config = dict(
    d_model=768,
    d_mlp=3072,
    norm_eps=1e-05,
    attn_scale=0.115,
    bias='none',
    tie_embeddings=False,
    init_std_qkv=0.0224,
    init_std_o=0.00561,
    optimizer='muon_variant',
    lr=0.0146,
    beta1=0.93,
    warmup_steps=82,
    batch_tokens=131072,
    doc_mask=False,
    train_tokens=514300000,
)
Each number is 500 + 50 x the weight over its row's rms, rounded and kept within 0 to 999. Layers, rows and columns count from 0. Numbers have three digits each. The size before them is the row's rms in percent of the matrix's.

# layer 2 MLP up, 3072x768, rms 0.0757, rows 2488-2693, columns 544-575
050:508487483530479560428474484549537551535501602434389536525492541373484499488538512483542457450510
050:621527433584519502536501479534490441497513458495558560549469511498515563559444544429544562438447
071:458481480482476428485459527516476440462508416439504556510472504528546562494490499456537480502511
107:415431552484447573523564513454529535491558567419463540588503574468482487401599550482510514493470
105:455479514583451488534444450566432519450419507496461504475473476508346558429407481552430469526576
104:607503557463576381481570524556508499500461526557409504432457414437493477364569556469485473538525
092:443525536508631532504461376501484452383492503471537474477557456523527373442522441538546549497522
105:482573539465525383504487492501475595458530476479466549513456400440540463422557499376430574462509
098:439565503547497511499458602521412516519480422514506536482506569525489499493465549496434453497537
033:562548551497539581533522509471615517461511488536522477512594476582495448596548576430561478550442
101:490470592386473574564475437537514424552610519513417520561550496535515431569417531523499521591505
096:483583515527525502529433512434463510429591422388492466504516517620513480516473488496470555449539
110:507569528466489428546604538434514564546431498533448495482451523495428524492438513561509551479493
095:513472578444449452502560541530531466465491529506479493459518439483484487542551453456586543522634
109:490543504449526500402479603442529535473391455414500473526463514592556484534508464508446545451607
091:541599448526472536496503561451531469407527402388563472494560519521462508507494393400474585551535
101:488501474464531580573530515596548564563548467602504490384590532438519508520638482557480466500603
101:541486519519527460514562542532526462456493457420544473509560462471499459536482557501585593504553
106:418406468495576532460516513519499466356501458519497480526507505521463455527404536517520520461481
092:448500488487507502546543543539575422549512566411588519465447506469524432523547553433466526510479
129:540500438522559482575433574481513488577465558503488481474505579591491490491496555426532467426505
103:475429540476500473528546539540489503557460570454494514408513479489519488394524479504531467472509
104:469514505497519497480517524447521526495532471540484505502468407460571498458566447484498481516620
094:495498515472426416466487444472506589507460477465590452468497501368476472550500564546503546465475
100:519515425511525466527574465539516468523414496477483523488579567458466519485504476544449435455454
105:501494474522446526522511471527462523497436583564454539418446470403514428465510517507548550491542
102:470519490564529634453523495583488506413545495411483604506469469466444480589528553537480486450496
106:462495491487458542575439504474490536553393439525524549481502438559434592521522500559410465586504
097:444559476541441430555431522477493475498432508576366501554543511462426614492416525533481483453534
112:460449535423461469532426471514568521468545433544526414602462364516507494482531561516473505483509
038:529529535497521458626495508488505481489523470509531551504513430407510590439425481512495529551491
101:465486517556428527503492513493502463601507472602456446439539495523505575469475501499544610539577
088:415546523470545531475561482492465467615522475520516420485521477425489545438585575600471506467462
085:612533526455504470477563486441444510538534531401460539427480577527431506519428477580479441452586
112:521472462430446475479426460585497439514516448560441585441425591632467478548436531533541488494560
090:524493371482448519491502493467482486484496424410483555537446460452517566509394478427566480472409
097:434532488524509549545483399554489458446485470458525440539467476520574433498511571513546570425490
098:442473525535641510444517534528547507545554491530608476444427462598484529528457529501536489518516
103:528504513511472505589452525536477545445548478468532495440510487419450509542581507563488443566565
099:505480531490556483509479522497603525544570476546498581524488497485462508518553543520489524385494
102:532455531503541465531498505503444505504478529478380523492552441507600491434528586515444531449555
099:526476496568470592466527578588525507522495597543519502616430544468458457513573524568525484518537
102:501501533483379510456520520457488565522457526519497523455505496572552592525454492519541495469460
106:522521459448491488435615532552566420491559409452469418532427500529528510501519570550510484526566
104:504416465521490560586472407537523475549499524483441526476544441552416487563506462521453492468471
097:429412369546487499512595529431489485485551458515518509479534517505556507562470460464524469434529
095:558597420426503512490486463516458486524552567608490440495484518503599520463581574545478522441606
112:556476481468511489537471547510506487515511550512441490470504569522517488441524508512422444572480
099:517515492512484439543507477542498413460521545585501524484426506475512437558566496556454503415550
091:466456513462546436476536538499437549449467486556597493500479558535547610598470549476534503559566
105:553520457488546453428525515528573471519504523524513508473558497506508534542499544483514457465557
097:526577428479428503449402496488454508456483537574565496533460547493488459483467571424515494566481
099:450445493568486433550554463507521383479596575541456470437456391507503507442424489493450563439423
104:522448548602475582546485488513512532450500394584446516477493498426488475600481519540485503517416
104:474452525481546411497554583501476458525569458512479517458519487530477414579538504565456532489435
097:525469502488443635524430607586488488478581547506551570456513518485417480462544528542483537544443
096:485543398471547523406512694524589466480567486435489510479398544450500487456490438503456570451485
096:569507487523511634547521527482531453500531594477624447555505494539493435471493494452520533485460
096:464521382606502502538573532474497487552524478458472461455448538496546513507543569400541532526476
104:516509488476505628502545512528492448522501508452572504495513419498465549476454534558499581425540
092:470489443534581607628510615523542536578519518524652557434471500423335497504492498458487452427408
100:440546435552595498534502614555411430576460623511580512416486440559456493439543506485472572419475
097:494501535511465504551575541542482523516644520492509456612454511414485505499525551427518532554538
095:519436503524417503485443534529493534416511539419464565597412521580519519518505415475538499473579
117:474487519366473500463366475489507538526482454526477543491578486456482502572505474522456469452502
099:487553532440426550468508493484505567505508547557473507432629484452540571479494510483504480462458
111:539467489557476500490413481525472546500490417458482571524439497466476631600522494498528442541554
093:464487560487524508507437485486551482332443521514503557525472398479483515503632518467438464549540
096:464493588592383527427473524487503415458506420478491574479483428500523450531532473493489520481542
118:437477470451488465495548435496470478453555430462524444424438540523429509496438499533444467548457
103:595485532534491474434474444507478495521549481507529427585497529468551571452480444557359475634449
102:529494451502461493532528419566442374508551490427488461650587502592540550464499545460558508595501
100:434473494582467497435458569506581530574452454497448511539543563517441585530466419514517466514405
098:459570558494606485504433504456485481476535523532512463498439398524491548520575502435525500470476
095:368510492470442491563474504450441461456423513496578471543430527443485512533508578464419530505429
101:529520563493508466523501496491507379485502432474465520591477500534489517557551507354535528518497
098:567516483537464509442556595486462475493605513440516520494459545563505492573462520445563442485496
042:501465511412541553462558494410544438459506512461456554495588548518468554425522472526593534520448
096:449495620483441515447399548462473535493471475576519511490446470527544438513491497523528487425577
093:579455510470542613524483522536471436540539492566562389483444410515553503512566547509578538513497
088:529528521519439456505577460650501499515524537547434446443499574567585435469486395509489646467505
105:509521512505660477524459510490379583427538560494590458481447487498456512426560467568462613431552
050:481473433487560446476612442462539525543556449459582489455474561478517541490478447457534481424543
098:511521455499521497442471417568382487495566484518502527571474531540530527451417442441502520507561
101:500497588580542522457442463552489442490517557515418530466508500488423442469430415501524638515507
112:609530479608492449556421527582472546484449488571543490508559557593564479512441500437453537485485
103:516452521576573537519464663530488524394457542559523457561526537437531444525532526528530501514469
091:477530491471556486511432520524519456527368490532412466552577490517481516534492470427517555529503
094:520522516555454452555493501462539354479573470513586467445516496493571459502494521454444436521495
090:479449433573530513493526459470493465532550562552518397491487549479516487476468459491480453455467
079:537500548544496540569497573518442414555451514530463483458513488527434532565509471528496488500538
119:494457579458511559610525502515543568671527473511482443435461518521541421458532507570527449476522
107:524455553614551475548511484487568550560501535506557460437570519594537524505514564430527479524504
111:449420515536484490558474491572529499449543518546513532457535491495494524452507505493510415542503
102:520510448496528493528480562536492513501476437476564451419525528405509479480565419524508463496523
096:456554522580547510540543481587485455675530460459594503455476400460573525472617474600576530449515
041:560478470599545557566572540555446596483463523467465526567535508548494527550533507510568491490546
106:540483479520427523496507441586504478567532398519541538539500482511494471516537505499554397511557
108:559532401421479520512577523475535528531549535529566521540461421502462449531493516521570527554448
106:521484425556449511513473555518579527460402572428458517463519449454428593487451605490493498485450
104:538459532479558438429422432494568584461511499471571438454550465469495494537485529442532428544489
112:547468403475549441427522549504476507553559417411468478489451488541528460476488579495579504425430
108:525515474564575485566456507555451487500542529427576460517485463446487542496554511453515576417561
100:497567499409539523522481491459478398524508561542507433588551540489488489496511407442385511440520
096:419606510492455553596504497531521533510489500551497404561557520492471503468528527584483504603544
104:515565497487481527522446584463485447480489465529448428488553514474566432489555552628498481537581
099:445433487365492495557442431528447526511458397476436533495545543415529538509536554477535518458613
104:530555494486506425471432546429466507431469479499524479442444581557473579440462508472511476552502
050:596519475557510458468493503495421499446503583439518484537493498539506488483483492557432477576505
101:537561604507519652597470512549577545564518491416504596466575544473471538515518485459401412587534
097:456555489560470451547575493464441569510497594478520479484525437492443540520499483552494469477483
104:486523471492492464535431490525539393492540512498506475390518542421640546476479514499550489533562
090:526557422509514481520487553473564560572452478555527495563484519501576463486560474457523542523523
084:423532420507548506509471526552531487522546552594475515501498519460505554619535537504508534490470
103:493451386499460478410528400489479566515485463447468498564481557509546470531444595483422536537390
039:478478541560491532404534516514617495552604511533442566470511519536456511518512440416468517485514
098:547522483541571583381488443562517445472541482420430513527497470478477531526477488532450394490480
099:534533498569543585554563532506439498506467487438535470464464507477503451508540454479502495453530
109:473402543533458536522536431574466459465542524486445506439551547588486537478442517541521460457527
107:483465483449485413525465494470522486397551555455505429538502428502468542598569505550519549504534
096:524458487541582520532449492615510447498499502438446469450422537440385459541553529504490523500535
099:565476527551516477518540532466415461577581550539437500508511433516503540521610574504499533586435
108:478544512508560496545514497511471564479500460551502534489542602588511506598594505470514428457498
100:377477428497554548502493517584480528558542438563586566551526524481513598554533474497493421505547
093:486488473552456507500536540524429454543540572527555491446573512489606510525418547470535427502517
100:446517535558517533529520502430418489410544559601571531544547375561454428504467492418454486489485
110:420446466441498535518500457572450441498463501567459557588570528483489515481513502559410437460392
090:508505469507533507527511544481617473566615499470619466548526540429466487484490516501557510531436
039:456494568459470508539458449488551433559468518474442453541496485467426486483516495484550547446471
108:596485575404575502493522529517538524533494498504478540461468547493493534494534577522510426488456
097:487480485493581514499478544490617554403465457448491437484554539462329516451556541520462560535429
102:559482560429542548416440504465433467378566497509483440454424540512530492556466443537464563489434
118:505463440519500485516528492547452532487507607491431456535560500532518480531482574478510527502454
099:524492450512565552526467446570537472423451502556518477512527418510448480605523450490502519402479
107:509460469426464510416420391486573503455432528497422398556542538495490524457445591484543605503542
102:469502487513511521514513492540597499476399564614450451527500446582558507507497500494431498500505
093:533553541535525480574438509521528473482485541624513513499494465387567559510463566436510491571517
100:581540540573539549524449374384515511517466519499477520552340533578501470570422519465497487489466
102:406480516526521423454518487479564429486523498483478458540648509484403502578592462434508512488511
095:490496538521512497485561517510523481500554611471534412479634494478478486482510484501461456459485
107:437516439413555469523569490521518532533517503528536513571553480546549514550491562585497492488372
100:533538544576564425457490460558420489500425509535546548542543477512495540493454543497412486564591
097:525482507508487479539584528492493464513532505484493451569471562448597543457485480483480539442448
045:456448469490391487530542495540508461458583515486514599556476521609562524530346413534489508426625
092:548507501549472456555457452519499542480418486447487599473562482446485513538487447395491516401528
105:472527432509496545492515480517487594523560523473477465395433556556394480549554587488519562533522
097:449500477503426556472472450442503525471516532305490539521476463471582544536514465465520468477604
089:539527540539481513547515554519469549450507530449568570448532489555537479459413537539591546488486
098:537481469504560510522503553446463478496489531504465482407468501476564560495503523553515548395459
109:391440483523518518444450568658446441499477468498594467507460520503460459504467507618495524439447
045:463442468451478480560512393592504532477496441485459598552526444465647561548552531431492549450522
103:515460507546528567594496505579413476391510427491461438518470593498533538511588529387432437475467
097:520520549512507439462458469535465466518561470434543463535457527524513516473515525514535520506493
092:409512527521507408493431470479535590547449550412530560472478588368530596487530434465616561523450
118:516624568575546486514564487550435520528541489526569343494472501468534503578513535445483501530448
097:495521411446495459486523435539426568535467526614533577559426506543473524518516451523495556525457
104:470592537421568561434497568561470451426395517472522492509533567570502568609531476574536524546494
075:500488595496568575399501434433502523447396490582389409495443494563422457457549562501473516442557
103:423479509552442598573492499598431525525430517527486578477442448545611514534539502475510438483583
096:564561554461485541459499426568461469452508456435488462463452547504458579467436494484496443545598
103:417542588511510465476449460362509501499519515505462425426565497570458493511493547438514495472472
101:433429478503495518581461455518401565524536556442520514467332489611552580475554463574561471494542
093:450520532532599519554472476464477484455533488499527500498481519545476469520494477446440568440642
108:520509643506500539510462455428441475562546468587437492508510491468481439523470401402522519526552
087:538554560528495585409456513553417464607465447460503502463454512525586582540402573519541513501526
030:501509533471523523491559489534483542552532463501491558379533462426525530453492531511404455461474
104:541479460472479484347598519548540486534476455525502488548556470554492573468598494551509590514505
095:508537409524438566487481510540499464494543484547641426489463494525486446359517608530493554512534
110:573469625544462481528403492421499606495582552555451469499491524470530465406552588537552475481470
105:510476461504462489503487408555508456518466473441540487484488540465623483498617472440416469488483
053:541494488463525461458455481444513464494543538514472523464539476531535390445453428452481507439550
105:501556534526503411590508553556556552532426531512471462496480560498496473440417475493464532533507
096:592573478435462517472423451479504412465470426556577580506459496508540444513572590569480509460421
109:490527540383533560412544568568524459510553416524430509484444508542530555468481397471509458445495
103:553474539524500420532460496513605544482535618452587561471511447452508456509567493507507541510508
105:572516520609499430612514469507449473531523465375588466512575510509530493414454469537432524526522
093:439442459488601500471628515387567595450507455537618485549499527574488477585476536476526475448512
114:525564546537497488427520483585568553473413444512556468550541435474430485595443558458500477525581
096:443414514504443631522496445531479454503536492522471412428432509475593525512471581527517466511527
101:553547538534497527562421513583481584376513503463485573493514442498531592492517460544509490522575
103:495427572466601534488516550490446480502431549453597555506573496481494494513465518503568466480435
093:454434435477471474519436514526531523516478473488418522512519459474493413532452428448410464615506
107:465450439418477454478538517528520472467511434439540614446483468512502541480445493534561589493428
105:480500530494561455434543518518589463525549424489551553482574545498526527572484530527455562500524
093:518509540506432394460562487564594381414431563489502520475550410451489455502532523597380531479583
113:538456591511435586503407458583521466417442562483532527498579427530465410511464378474401518538590
088:491510546639497525513455505528556502453505505461561515503468434466456511545515519541471531531477
108:488540497427528478459505460467531492528480514556409599527567411572508518504520489488525519499533
112:559391445581530473505459561436457527592531429517525472509427464451526446517471508449500477541468
102:444554535552581472532584537481539493506417528481483414501419671506512544485536529416366511538519
099:426502493562450530508476518477380426542527495615506509566616510513491431507431400508525454508429
101:418521571581467431539485554523456521421527480524542437470433554516470513510603487498497538558495
105:539486508544425458465459433530567468477503495597459539549442584495471428569504544512355563490553
098:461511456496492401456494521430549527475541484475483536498501503512506489474444546479476487520444
105:529553499448440492524584522559451479522553425493415544414450517496524426413480502416488464462430
100:557423531521459357557549527577478454552522506527483582386514572447473565560458506480546417620483
115:582570570497524517561527413430497495421469534493477463507491461423543545489560480472456449535438
099:539493411447410536435445436544482563429395404493537497519608482494592559520495482517371503478518
122:553481519528483432472480481463519457488498568459386509489502415548570513468599406509534513510533
042:519511462569374494515556538407529506460487427477536477579513460519541505603538535454597539554440
111:490446537455506509536415531538443630529401587543479401472535440423392442490538452517374445465545
094:498510460554511497522537502558547459423478501556490554524519531604422517546491458503498477503468
096:579485491502558518491421466480489474482637518400485537536447574483516619585536419504515476502525
098:522453421427523527456491412556615493484467520466561512446501474504480539459615594421508574484445
109:593403457588487466501568460546432472483541525435523468528589610471448475503510484456382614484473
101:589499414441500510553594517526470592465467449478478537466484570492585549449537520489419524461385
# layer 2 MLP down (transposed), 3072x768, rms 0.0371, rows 2488-2692, columns 544-575
063:495452531432531456507531420457538455378553566496422485521484529586447503486597515526600436489535
066:465503568401498507551466533472488495387441560392523495550454459535483514428502463466501530596522
088:448501507508529411479563529501519475500422539486475491555487474491431568473433466482490484532471
101:532528656570512488455442536462522509540476497505480511459479480515506590513544561552582456459498
101:584503507511479501502509546469486529523513436508502546532514559512510381501514516460587472552481
106:544547404409491390527516570463485460457418532424522493462525408443491441525591563509474470558497
097:425399507494619503650463467562501516433471496399493423366541450577556514507488545451494458599460
100:518455522461489459502433508505473583524522489550553519479524519535492547526563558465579534522502
101:468457575461538545548562531518454499460518508415494473454549436425546497530482458563403535439532
043:537480521524564464589507508445488446497379456468549492544474512405528527471478485523527423453547
099:469568492448504492425354576537546472562460418480450563506466516486615449519576526504445490490614
098:515509540509416447467556462545464490511584546570545499567457558462554523441488427537523481529492
104:436581474585536577545472444508545507516498560502370568492474407551446534485522488495474534520525
095:472457485553472395526545443470407552472539544426558578506517413514537534507614545551546524574503
104:488616478464413471555512566457505472481592496584487384449402491484499482547441480531451537555474
098:532530535451491577415398523507536522444476384521485379530470500545526455518541491562465555463581
099:466449497451509476517499540681585519518445569510541555460576421457484497502548412475499545558532
105:532539488518440475463529515500577416555450557511502571547464459531541515399548424462533436500579
097:527566357590530415588483501606441379483497500436577478516484531498512508549506574499481491457543
096:498371513522536608450602527546446542597542472499385485486533553510439569525534502522516496503508
113:508508424467529613600414567472600410593523477455473460531525464493522525440545476474454471559519
100:527477531452519514485539529364412496489463494522565536420464392563468501435488469589540539509450
105:594494399458511511524508476455449556562381563619531519510394493499507509480436502449444491424510
098:501492467499475471484567490513547481534516531518573479493529495460496389436494555511502451493491
098:445499480539574472531434455529553557396473514489512394517451602454432471426524451534516516495493
101:539514380507408521480471543489567555423489473514600556456612500513525623522401575474481501519522
101:554526396515497419451532495495488419442470502402560584415487430497448431477510510517498452489440
100:444444534459506474517392535396426444483506510538472463516465467600441471521496579543571455505471
099:388520497384475423501501561451539489509500448594535500504451476545459522466545528499517543472451
107:469455546444443383445479456515464520467402524483548511456472493554477460473594460507513471493611
045:440395516510500417470462536510525496439547468486559564522448526501531469510608498484522495409583
099:488537483482509460596581548405490580477504512609458506470507520553516507481486504555525511428501
092:364473516537553406478566539471415451572515489452476467516518461437549419513437434589528495527498
092:534518585429506497456521511491420527508446565496471517420533545556509517476464435557469561585497
106:621514467525587396594549520611503494454574524522371595506474491457523465478426514602491481549481
097:467488415514517546467481491441537522484527413420588566549477491495521421534430570396424519530490
099:467461525524449473516456540600585536515453548529545483525497500515476572503522544529519525380440
101:501559575462492469545442506508534589540524494474573471487459508453582519526567440468591484519518
102:427596449513497521565462530545495493512541493471518437473485525559547449539548543512511435451609
103:475561551465449558499560466557543551518508500386472502464468520441521450507453571503520417539538
100:531605383444408455498499416464587584468527450560563482463499416493601479531518475507527547491599
101:442521487593540541463495469470428447490435520536591595574520527504530606473480543481445613527479
103:491506467553525498468603398496571541520532463496554503562492497509488519478524505638362489492518
104:515458476451570502466534493511546518466500470495486472444542510493549438483471473534455438560555
105:496542480516494526517470499486518518584471520529462479545579538525517495451475544540537468589471
098:420546393516531485475443500509521494510480478494448604453565493437572465659451372505436403558540
102:524512533433458529493509493411529525457511574503479418487457496620482377448550496430506533524528
109:460556458454640467489510477616588551526478494578534515500495417501529511432555546565490517549456
099:462495479505502461468480550464486602433527526475509463494453541404531513512457543491492488503478
094:419462495526559415590505562540425521414427467492553473432496400446566612538525518541441633462566
104:463490559471504552515428507462540480488586446552455415563587543446506458487512425496370470551568
102:481426534489381519512462587565560512535541447477580537431438485548553462582468491562466508480545
099:417478592433491520451539576444496565498454428506583484519488519524483519499478518481507437521556
106:519471497443534449425525482530527476470407518494475484553623437474497535621512487542559471509521
101:485457475487569438510414467569433558519433505418484433512531480469487446447483482554502517538555
095:475467514469476459548532469393438535482477352617619488487521507540520380501464489527553524470531
099:416401546426451477433481506507560493547482492476544527497472538495510357497524445485441519436470
103:443506595481433416467526540557495500548550544448552526539500594476487497539443481530546490510476
098:570459519456478497535467415519530608581463507519474494490507443494460490473516553453494406517469
102:478514516439515513536479517481472561505528471535534492584487367457502516531542440494485478444499
096:446425474560425489498463499492511457562549473481558491494529527505536355379449480429534498538435
096:557541499503480431424463502515468438436444559558560554547538474451446546418467546470539522502448
100:532452543440515467541552512532521518482458608421580495568470525467515375446530597534496549429522
099:523424489424524452538510538564519518446481577406408577492459633576508515452518481539495480437597
109:578544445548550460528430511459526584520466418548518521521491496502496456542433391423550505466425
101:413547476540443551496438472407439589404485504471465429472550478558527494444460410501455525490506
104:420619531555570537446507458584530554460485457535517464553492453487459568476448597499554594519419
102:505511568491463418410497557451490497509457471557516449499566394519487564449526468489604533526528
100:468380519389492494516504460528513513413510584456551487414515496535557490521554461543527500479407
108:622474552449531577474451446532561472528450475465463541461481399539437438562520512433517502587495
103:446483471548541497518552427464541476571560509618534575453559550501520475567431490483507532433428
101:496490512421488481493525517529469410540476464456540506500607428449523481480494497444508493485433
102:478551442512502465505540440606487415474500531474516393595460479565585599462552614527504536530582
100:492503430582466416510511577528510537352566406552607474439466489520554481451535395497483516530532
097:463470449525506467517465498473436472523453429456429462423508538491482504481479559480535547486530
102:472462589523539513436443498456454500515535436546526462484462499566555416521502535442520495431527
099:456578545532548492518453583536516533477525510483514529549524413506571475541471493452411464446388
053:611507511526550495500474469608520532530475505449480504341475475491560559550460591479440471567581
099:489508561456426482442495492507586586531407462494479449517446496553541461551578516585442497471499
096:501545574507445562428507509506516494565504451619501400507446449535547464478412501512465468488578
091:487472521392477482481561559597496469515525486534505465428611444562474528456533496517477468496407
105:521471521494574442563452479436476490559556487522545528539496561474520479405510506458527520531514
062:443448424482408545547476435462473462499424447508575504436565496533495534474534528501470502511494
102:522474459513510494464444571510460408439430482547453398606473426494514472456495444530514473496502
100:433462598458485552562536525589509446572538482505506527459512462483511555419534593427528458495432
107:450555567466509412576444552547535432479537620496435499519612422537489443611531549488465454446528
097:534577460419484513443517503437471425440460526485522553443556602491500440505576501425499497482469
098:478653506492477421489546456492422528492480468500423461492518458461438528516580459477538482508461
104:532509545455423626540501499559503458533511438451510505548383570495516504569553500437526585447498
096:502631517517544469557426495518598525488544518474515563436524560465611428518444525543425503509505
092:492481495507492425480498511499457479499496460492645423512541498479531469463468481490421452380499
107:490532496466539395447539598443530494493523450501563538560470500566528514443468457529538491533419
107:543502530513481558496516363436428536488493561482453524543480567476563534495446526443548566433457
106:569567495431491382512367535537485513543448492485466523535449549360481473488509480511565539483497
104:494544503500459480550461509523429511387596484397424431484475512459571401521537616469571421448480
105:549531620422574482427339444524562456475527443503494613513460528432482397494563469451527512543427
059:545516471503564481465541479493521470456583487536534511494481551414543489483447583392511500553447
105:451491514458575513504574526432543476540503487563478534535490525558543448512502485479445494594458
107:546431472493506452564571561525492535441587526531479520515433510501622577449502496385542498500429
109:474567543436512494481509457653485447489472524603450621425539563547494528442594498509459438563423
101:512429547481473467550396439523522522547489518552456498446637460499537463519432395494583541545532
107:512515520602528475482495539535546544482457485473515488512425468518493535466510548479526463494402
104:435446508450495381428446553548507475525503475515490517532439592534473579495467439455458508469607
097:436609529394448495445491517535473520544467491468482478420549467502497368510455426497443451492584
102:410555501393508472522463498542544500507503401446615535516511530496480471410515496469471514538516
096:475455421495436445482462504596586540522539534457495472468556488388638423544515577419490509446504
102:422472533537466566492498506462456500547466524504496561450566543492471468475590541434433512511601
101:530525592494419494559461509449459525495462623454477433441447469476444469559445588540497535462472
065:488503502531486562511513570433578574440500490390450503512535399381477523491497442472480517494524
104:486444483558507525478435564391575472467461473515495552648527509482458517495427513457501526513529
094:472510500526494478484540478456412558456537483543497476452427451447502484501581502517543528579527
104:547573491436513451470410507590462445511555587555497552474481519520538575455565464458536554457432
092:550494466460481476463427538501506514506524468529465470508586538444461522555482548492507527518499
095:456518534498551371483520473442477480595502557485487498494461520453623376511500544522512477561483
098:505487494438456451458452506500556517476473508442440473470502557477523575552473475565423568459549
054:507528439497531475534384497434534557455452510567499601551511563491478497468505546514506524465452
101:466531439530464592473596496449502548478553524417505438514554516552634461473551511549441446551515
099:450469457599424465472489516466606533435480466440518484528516462459572458536439547539428600511435
108:499540540522485522555526461518521433495497527559511512403503520503505557526433523597537538518511
103:585523434446455485509515475513566449394463523473547507528483472545499441510450606509523577470507
104:550542449469479541562404598586470482586456504561538395512467554520451527391508523536428487404499
102:495495430487542532435468604442535514569428495398480456448605585470480541501531434532501522504613
105:488513392518495458543374456514517492518471413474578418511470591523524505534485556486496551560516
099:504499514472548532504543565533467527478479491536425498495491567524506489518504564514541380548491
096:525466454500401555456466538516507509467472484498564559498521509437547459495514477452518517495490
100:441479477553463630544419428450538479529523492534530497478499478521466451524546472496511505567467
104:486528451473519512424552530454470634454464461489434355459528553583453516456490470469469466520484
094:499454516461466448533530573415534514529451537564564415560549521534457528540495420387532537488442
051:508507490377475482526494534513485468515487488479455475501389397584539575484514493620585550522549
108:563497502531539525530517439459575461435518485530521502530429480499526489467542578532491481494476
102:529475539503592510460452542532433516495447417483401477534536397441520506504487601496519542457484
106:507422545447432441545401472510544455508595533510465436468504486580462561544494470528471626583452
101:597496459550506452657549431469496488505549392618472532432447514446490482565581506444500459436556
096:451588525453514489467536531405383462625498515565453424453476466552537560446480515334519430485450
107:545529475480456546519517543476602525470508497521512473572549480466541569527353424574445511410483
104:408573506502476462483527545575491499401537425512462485514481519558472458503542551488522395483410
103:526549504536488445511482482478388485460519595530499507407528528483503419464533466479482451603531
100:518484552505545497430437452515466529511516541588494470457479473525515462510482498485534472453583
101:521515496537491453399458440568544572500502415500605384465484471494403559485484451495524504516459
095:433534488508539503447534440505511519531358431393448481514564458469513462421535458517463517520501
103:440555502518492520534525559427541434528431494571533555481430531486500586502445518523496498484421
106:511448519445571468516497548509419485556448498488561528499531428499518546475435537462451461499592
096:568566401471501549589504500538491446510485504542476449528395529472498501502417506498520477395515
055:550462407480619524546509501513517486539446448493489441519502489565565439502474419473513590482469
098:523543366602517465473463501485499459402490455428447503497489449565549426519456543516443549563497
106:437488503598434480554548504452462526491507452514508421516516495552547534439497528530422509628531
100:480505454449466534513470412446487488449541503495517496492476513455539497479505492546567414592544
095:518501528572475515471569434490505479504584560487577513503511436477450490512481504486497490523447
097:482485520420542514526389486478441474505508525466491455536499549518548546543521514464594504434464
108:580462509485540491556515402541480533461570519484500560478509465579502441353516433619510454429651
062:605486536416368506419514439467422488495514504626511547490500486470531508521397465532400452498554
100:504518487520483451532478534422395540474356521382625411461479526488460403453526600475491545494530
098:543483556558531488555453469638431458524542512530449481521517519539573469513492513451478468495465
101:482423435525476451510515585556416477579468490539496478446519498513463448500522512486506552463560
106:466522489559512462414540486547539475544421512473540557442492521468443486442410494493455505566493
101:406559524418565482601509526503528533523507414468546600493456513487580478496396488429537589553527
102:453576524440482508478507479536488467557541477484492428536488517425490604479517520494448488448513
093:464522513519485464467551466483475569540505509530457559469440486537598468502447505473449525485436
100:560532417583543464435388519550448510521497521463432497477494509450535515430538516426442510516426
103:546496564520493556431532479455569536446415427487442538443524528451505498550435516471507483521472
100:482532426507408480588430520520470360543524417450455432593498492398399492442499524446481451426454
098:472466445538509519475498418504512540530504467472483536390451480463519570521532564522574510513547
097:475498488508499454515524459507497469595532407506524505405501443529562499495526483510472525511514
106:443504436521460456488501445443473594509445538441496464589440538496468444477457493498559511470571
091:526416538516532450440505477543488359515516550538521521525539487530555498521460558459602449545481
037:533512459539578421513472500432525470529490527557532442478512508479558509459416510538542490521515
099:479583542491500487479551438476468535515561462443548481439401513553508467566512511507533499412427
099:617488511549455497451600592539511505486563517504544466564554612497483520410522444543455494480486
107:357582499521512535421521575498490516399404592506470485608395452483487503512442508468486497568418
102:442523506544510462536617474603476562448491550441464530490482524521555462505491452465409553514480
063:523482583518529488512511555427531484387525523425496488481443470421543440456488482521446521458485
105:517433480543491386535459469556595536610513568547472505475531553449540518527414538512431602505496
100:526492438401450448480449494462466588488451450489523544504526556518512457512476491538551505545478
106:396555511484539517409506513457545393541610409557454462474539509517464467485549488431463557539516
100:523439571485560449414505552534493409543551499490564579551547438528447503427491523483516474464443
102:487470553400481480514464533457479440531442447538519483518507414426426526571517385437437522515438
106:465572550515502449443536535632467545485486491512603499520448499488450405567523523508575532554431
107:549501481485564475439538493478567491486539462560517444454516446387439556565526512447516445394476
098:392452533520381579479516485538544515512505550471597363538521526472526474528510520538406515509467
107:478481503498592546380514464563428459445409463467459491513454450469501544460479525541419569602519
103:465610512571578502475543542511515540475541423433489458488470501434471487511462549581563553519541
101:471448382470456516506535545556501459461525486552454419572519542480591466433504478442485459510438
104:439550515538480509567588482377515484437423475489553434522464500477545544398563541361534557474586
104:503555561510468560502444483520525546504538453520543507542556572480455550402556464583444535470434
094:414486460464549473513621491416523461454481526518507525453478456578501337553475555573455617485485
108:458521496455498411547494575510466504442436506561472502415460478426489492466490494500528548504466
093:499501503534454444535534496484483561498450508506596595495594535468496458439543407503471455550545
105:526525498469498493583553457515544474519484574492538506609570465573463511518531447490511484514492
106:564490465546498482401531494445438446506403521455577513502518447565463505516448575497512399465428
101:450545583585471454515462542512539559493573491487499505476510528532484451455413573480470475456524
100:569530469527457492507465483447431547521449567623541550515564512564519453596500445487429509497507
102:473563425565444402505451473482474583433506548507544492454452562561511492521481607507570414474440
104:360509514538471477534531496471504512425473574546484454485478386534539531472542474502553537535497
100:555487510456470457438464493586504464423490486401484496420502448473472542469474412579413561509483
104:464586472488402490537442489504517508471522437510437445459538426460437459583457510536436547505555
101:525528501498450441602500513471432423451523514583522411453479463512552426458537487539484456483471
106:572526459486515564527609618474492374503433534469417491527474458460492486589498586502477466531497
098:472524458410521503545482433471503519526464466525457518524495475555546472431480535519621528460444
116:501602505607386528415478473447533478455469514524494515447397519601540472600533439434508563543479
058:470520560470525416463537422495490490560390510557502526497542530539549495482494466487535463464457
104:494480528475528465519459555489506488474547511471555520534523494503485551501442515453488476451497
096:442450427548532462495506562488427558525501348541576518475531504424498528516506451458476426531520
098:544588553470448500555441498474523482471498542440459511533447543503513526512525462541572482451479
097:551433472394473484556448566516566511563547493535567573487459447507571473652463501564467504559498
105:510503462412483532527541536510470498481573511426531470528470546548593498478457613454396559550507